Weights of a small transformer language model: width 192, 204M tokens.
Each number is 500 + 40 x the weight over the matrix's rms, rounded and kept within 0 to 999. Layers, rows and columns count from 0. Numbers have three digits each.

# q: layer 16 attention query, 192x192, rms 0.157, rows 50-63, columns 128-191
# k: layer 16 attention key, 192x192, rms 0.169, rows 50-63, columns 128-191
# v: layer 16 attention value, 192x192, rms 0.195, rows 0-32, columns 128-191
# o: layer 16 attention output (transposed), 192x192, rms 0.21, rows 0-31, columns 128-191
q50:533521521514469473509462470480519563529524505338503479563485496542449571484473482530490483540528476528555491449525469537523521499478517498479443531448488477515500552457460497571519508515515526
k50:495484530531517472573472479462502499493467530398494515480477467513443515464501481478487451493548484500454432545503531543493517481490551514542563481567478500494515543522552438517481510441483469
q51:478453502507556511473480508498553496527541479513497470498507476486555515571513482484471528479437442469501538434452507497505481513556522472531481527480521471555505486559526551520527488497525441
k51:466471483501517534512568480451598526486512471515510503477499541495508572549550512551466508489524486517502502369546509578525542515491496519565441491447566460557447447499482529403534505530431466
q52:501506523486509547567506505462510519492522491513549548482491560570436475476498512548464548417482516537523485520542521476549552508505494547524474439512526513461528493427533529454456522450500477
k52:482532501434491531475475485463476469505470559498473472516476514480460463489485462553505497490532545436502490539484515476484501509514478459519459488422472546485532492480477528402534483482424444
q53:473500513513500428446529579443578518554504441483448523549392510517496488577504504509493479502498498492476522492532487537496494528458502495463449475460500524479577484543479448481543440476472472
k53:445456505527525512472558558536519569516522560502521561479516497507470487525465532502563485529574474422497474482494500555543494504499460521484517468504485495420497490532467480485504465535454482
q54:498485533458554432534527535441507494509507474452472490457575469450443522521493502488563495466576527473514421559501509602493528493501593457460511499553450531539507546509479503548488597470504508
k54:515476502473505456483544527509469540494533530594538522514534515477451490500492535483548538503585549473505459602551506454535476526450517469513482409542438475534478479525432510516509519472521541
q55:491430503528574472509554509497509493532443545445474520446522568526484535495531470556508534478513413480516524463410499555502503504580477465530518553514507480479505486552575529535558491481499495
k55:515571504535478517557495499482513513505449529471481512485538532496452476465497506505504504540553469460452449492501510503449524527550520507539550512539508485536474525530567540496502464528499519
q56:518510487491504492519561547509413500534483539506548560546530580445403432519448545512552568542557491477543509511518422406505395491452494462548513521507444472525476496475487474541475548485522506
k56:495466428466480458598441533553481444495517537510537502502441514487457451484491538453562468481464534458465534508548561434556541477542522500514496538517528496509488504462491451455514508485485525
q57:527534526514496495504561489536344521536565537476500498464614509475454439430457552529532499497488499526550497547475457583514489445478448454463505570501420530451527516485528566526461534528527511
k57:490475459484508504502507506506381508538490498510521489479528475588530588492482423475527520517535502555519509513549533518500473520508543522580465489495483512416470574504468572513477541582510568
q58:559505460514487555562509506481530509496486452533495561535429530544500435588552472447457535427449482546441512545486470609436452486414511468493493527471533491515478427528480479478533575523460541
k58:521514444544457494527596478526628479516487415501459545511524476550501483524491474543440509506464547575446495431500535517491563550478510442508443598487537500538499429456436472476518555491451460
q59:532532548579540456508529519526626470503503479497529554483527456514500528457489554472503524499477546457544596442533515416531527503478443457491478485465512508510504492505470522524470501471508467
k59:517558478539560463582489531496563442489508493529442535513436505501502512432512584502488486526549474415564543405510467444495533458470503498533440509505532546527519487549487513520507419494495481
q60:447507500532524498537545525486511540489477500440521465536566513476477457506544528521529544545495531496541494464557481490540514522519516543500495480506541492599499556501536495528552498503444513
k60:551472518478539516539470529487512446505510505460564511441481450515374486514477536519570482526468544490476442586558472480478467445518465487501536478461455530529469510457510484566502544479518468
q61:497504500515441521516474534487535488496541480590469503500425562549493497556515516495445464539496468482440449509531539472593505502491461508458472571524578522497541458557525495495522519473545401
k61:509449470526482489483468529464484475491535504594470484494533480435547476509494542553509495608508464489485507481485543358571483506573444485404507529552542533425473510451557500477511503450478496
q62:447528550538545517426511554521498576487529496511488484537520575514587457531503490476404536514495456518515551483457507487513525483480484490450546528493478543553519497502493462554501544499443460
k62:485559522468536466441540456531511440543511488478513472497565500444464519504525505549479500479473497575570496406431509517507492408475474530430538466467499576522490460542460499545474484504434480
q63:491557505486433520562533437513519504539509543470475436449499544473449521447499443560500470615474439518516501496430484451515549544528513560526504509496466510525565537483546509499465491488440446
k63:522516459452496495526458485502481495477503580503486524525511575456405558498572501583467520621469401478496488548470429511533515529523490479483532486547503486526479429437548501504489478498521440
v0:512490498528476464540481513553486515474495495453460503470529490518482418547528530582508546550486473469523483482486462559543452554515545446479470530484541444441478507540528441492476589507517518
o0:491474487514470440460515456470475545510510468505526502480486519569484404520500509543560513491454479551513504498448504477512529443535504490552543479481463502480523505463506502521504528517488517
v1:482531539526495472492511503483482508501515431534488493492492520463475522493455535472597506441523465490548474431497509500470446505516525497489514468494472504510503476549459486528472509460538476
o1:507504479497535507515482493485516483498502501486506531498450486489518523449451573508491506500490530459489459434465486507515447485556486505482463490495523467500505452491534514474528498487497517
v2:584526508501493516555475496503537465472528548513513453493511519530424479470496557535486500512477458524515469510476499459484445510504508490521548526477518518530520504528489472456511551521508512
o2:488520459537523571528471514426522505435539518537470471502508492529472502493485463513460494539483467527496494458514497497482516478543473470485509476458491516590510515485531492497547558540501499
v3:499530471487503516526504504474534532499504461536496500531516501483523522561523448443453460491523552524469542478505525516498503445515531484490482522519502471460500516490542493488486461530487519
o3:499458517461460521483504513519484458504522499525502527460457479458498505448482530519511540491472557507556493537527526479491488557452497543462524470513465544505571522495478485506472500479510420
v4:540529537530473510495488484514588566501557492471537486540490458492512530459479489510517485520463534503553548516553530537605517499538472498513511519495467509533463492486506528458486484499547484
o4:492506464482544515482480502482464521504504523548531476497502535493513512508493491542501467472501516455454500497558491490472509509529514506544470504477496466549465462583511485457471501517476460
v5:505480483496436493520447492494539480489485541485515481499536551458480503528488521424453451450545529471497526492472528517457447478512510511473474517511500503469520506472506488510489504516508522
o5:512491502432484496533487441516508464467508445458463551566543509503481480464525542478504491522483522521517462509492489462517493501495522501482514511451500534493540499486530473503527498492496496
v6:510496508510507501481497482488483554487499468477464488498518509472497434475521520484466457485579530529457523523522533473447500485506509526534478480519461536484490485467499481490465447478512490
o6:511521490502530480525516532520498475497497498505477554496483482478447489470437464500480474491499502463517542522522484548497475509481502537464458546487517504494491502476480531486508480525496507
v7:477487537507518454528552445538487529458517476547529517488460508520520506490526477493498467548475502497523564464484505501534503475507528526487588504518522510529484515527520514504512466470424483
o7:509511466479556519531508494505487495446560569507497536463506457473557525500489454527451509477549480475478443536529527473484514510538492487491488462555539556481496514522514490507501450478526473
v8:492496482493525521490497523532456522489474561508478482541533498552510517517530464557480518500472527514522487500516502476557553457527540507500506517478474493490530535478528466539506516475509512
o8:546516497513497463503552510504504424506485500571475519498508496479533511506503428498481482499536490477539523522507550496431509506517473502508468513503520505493486453508520486534519486529449506
v9:537476485549515500553480510526570492496510480537474503464523483479540483486432491500520477491483472546498516484509531482555505536494510517471508473489490540509535497495551508527501454477524491
o9:496507491480501515513488521510533480545495500468513498540529532550532440494462582529499498499478559511529487554514521494491468476493485447562514458489527474478546563526489571538511514477514478
v10:501490491479449507478503465548548480488486485481529484550496471567470523490442511442516501570476506506505503512545563529496540487469525501544478492521501530472479506451568481483468477515452479
o10:507506520501471487498506470489528487518494507493482522463481503535533540540524475487496518469486503497500477476544505521463496521501492500537468510483482502551440486484441491443528506519459541
v11:450523539535571529551518484484502497492513448484554494494529548486514502485490485525530464461497513512485512485535443490433510496547486532448492486531508517472488479531475493512499500472487516
o11:508482509509495510501456495482519501507557502536505469498513505448512552485455523486470528534496495508531496513481495480489502478487506471447542507483501505508547497522516494512518527459521464
v12:491558524515448501542428523444514490499548519461478496428509532512467531505513518569501503516540500500475488500463491544501496482555520453517472507559482494512493466467441514477497474522492488
o12:468491498493483491466477516488443449485565521492488465484518545468504523480481464518510506519512502518467476506544512488558518494533506526500494489502522478510532520493523438399509501519497508
v13:465511505494485532497475479533486504466494536448447472446570521515475475542465538484492512526401497499457479509545458492470501467484553464527488557507476430580537554483473476469477543474518532
o13:542531521512462517510514535476463517518493474457471473519518529479482490437557509488505490537530516460490487481444495523525505509469508480475529496524427510526522545479517543528457498529484507
v14:512498539499513541534496591543515473531509477518509453516488541461460511480464519458506512502517494494494480498522528523451488490495501511530450429445482475515497507536482461567493503536505565
o14:483474498521531549482474448541483556500511507549508492482493463490538507543475511477552495473490504509521504507499527489484511503448470460498519528526504504558552508523566514515519494476461460
v15:495525486540486509518499526498463484507480549452490514509508516466507494546563472525526462483524506518549501510490442546541502471458518446517504521480495497519488484483499543532470470551528506
o15:512462545444496474517531518500551501517537467487529573515514528483470462464504541493528512458540547480536504476482496525547508488461477461482509482527502489499531449515516492503460526470515524
v16:478520515537488437532469460492492466475503520484472569492522521527483502487468465467491469523466564497490500509458526513494491460547584491522539446538482492462547541487579433473522513474524526
o16:510460465520507520471500496508526512528498502533492531519480528540532460510546507533468469477478469499485451506546519528506488516534529516470482434550496580538521487528520514478513519506493524
v17:510515488480555534571505477526507512491534531462474506530472452494509480501485479531505458507435468510479526477537498520556505497494483480491483511498445548442538491556520528446524485519509476
o17:471483531500524515501501500527514497524491530501507525498499512520550465494484481472517464494497549516530515498500529472531469512507482515531514472512503541527494494492439532486482540510507479
v18:441508446506449465479477506487494489530498505484511523479478482505514477512498472549495444510520543513486486553532541519460520508489568516526458533477425558502513518475468457517508492537471505
o18:514444477480504488464517490505553504491495495505495534524508528484473527585513499521505522483493526483573482479487534539496468545501488521495533543517523534496515528533495472439530504535538516
v19:505532481509490523579503461495513487484460499529489512446494527494507546519491442528541495491485524497516514486464529512522496455567512526540526505558541489506529508468535506448447471497528508
o19:502489507458472520460487521515488480475508531520460472483491500483558506475531499532535523499529489528551479488503509537490519521538517472507538511480514517515525526470538483447496478541501541
v20:512463472437495527515541550512485530467490517500520440450459464514546572488511489554534543499451501479480464509459518457478478507489484506462513508556540534428529514465477530542520539498517531
o20:527492514481444507424481485444505477488533472521479437470469502558501501546477484536472498529501476511496479507528529485471503490504509521502501518522531452503451531460437487477530469519511480
v21:419515441471498538491485456460489492441480528515520482468464518508504521501514494490462483491531466517476516492521535494448505546466551549500539526514479513489494538482513495511565470529533521
o21:485519528535508490494556485457523477509547540510461519506465536508561557521487510545520474555490474538545468498473513480502497518485499519461511571481482474497467510534483473517516449512483515
v22:464526463514521496511536509513491492519536473478450528472490493469443486484529496468461475543483532544524527514478486513467482507462490484488523521498500459483472475537516510524511517439476485
o22:454447470565478503458493490502510502482496489537535490477489520538505541493496533485508495492495486500516472489467510525516489486504522526465520495544536521483512562495517489484469481470499426
v23:508525489447521499488477522502490477467504486471520508509481504498521514519552540471489493504517485493463501559497454481522486477526462450477550545471556490497489476507452556568482526522488506
o23:511517521507446521481486489446480517481423480512496484425488526483517498461495526456445537547486511525469519471495490463554483499506481505500489519475546498455508500493506520464464449497492470
v24:459529481544518463515489534495508499483504483484451541456457520468522525492467459522542460538486465487515520496495533501482446512484530490443515489458476504520464529525537519522525467503460506
o24:473473509504524550491525480484518501542473539509493481446498491535511511485463528497502500509472511552480456482519478517520501474490497496518488463508518506486508510507496510512511475499527502
v25:503520461519533478512530516459471531482530511549503491458522511494564528510571474537520460500532466442514501567505523514505479499508497501484528498493520519512505521488507497518535445531474482
o25:506494505495537481470487542462502453471536526455508507496487508498552517524487496526520458500492482474570542527513493524534474489510473448503488475456565485464504492543514522550429435497530523
v26:516494509499507487531496508508474487434530458540495479462476413474454520441488509545472493535530430495467455572537513520478509504518557456531455506472482569495500500514443467458505499484471505
o26:483442518521536507474546402506435500501560468529446506524454483521467521518486424480510446491497474500515542462506554550500549488508497518453504511495520521524490509509486518487498493478532516
v27:476505490499469460520481461553540518482502486490522551518482460500485497502443517504505515497505524545447487493536529506488486511481500500555487455509445505508504502567529470478512454504519515
o27:508478522495491468516434491528515490523477478512535497544534464520491468521509500451528507492462538487490488462503477469497493529465530561527472508503491506513499509471520478493526488502509499
v28:495527500491469461523485457465503482465488466496493523519519498454473489522510534522509488460547488480537469483464540535460496505480505533487476495452498484511523513511474498508472532533500511
o28:453501497510477466466535499559509559490501477515501498515504526470517456527496492574462517495478521533506517500475507525514523483510498521505492510484515507527582479503462479547494529505516493
v29:490508473465509536513482537495508507495484486517473556493455512465485550479441535513535505470517492412519500483528515457536480491472544545460488493429459507535498462447510501531523542492554504
o29:460482492484503516456519461526547515474467465535531490485530535462488504528537476469518543475466517493492549530460475473474512546506519458481495550505492498578490509507522520521491491533436542
v30:465485534486527539409508495534537535518519469518484521466526529505562466438471504480499540506514487513514510494477525470505497517501507527469416483499530461505478509553574498537510483469492468
o30:487460523508517495558484534500452491500456501487504544524471472502538510458496529479482538485560520530524514524540466481509512504513457503509507468535482517455508492490493525538518463472524461
v31:485521528561454504532539493433507519494506517490447487462522524511523494484518556478514491474469524482552527551531508447442517481511524492449535510482509492518492526526511491539546531514500505
o31:475539516481517517478486570484506490483537458540516517504493483514476565504509508452503478493533490466519470528480515510442436512526505475483525454501492497510534545565493520545503455520510492
v32:500527519524521499482494513480467540437491527476512493504460437443417417496467524469474502473499520488483491516445486527523498515463539533513468510439484527565542599513463439561472488492516497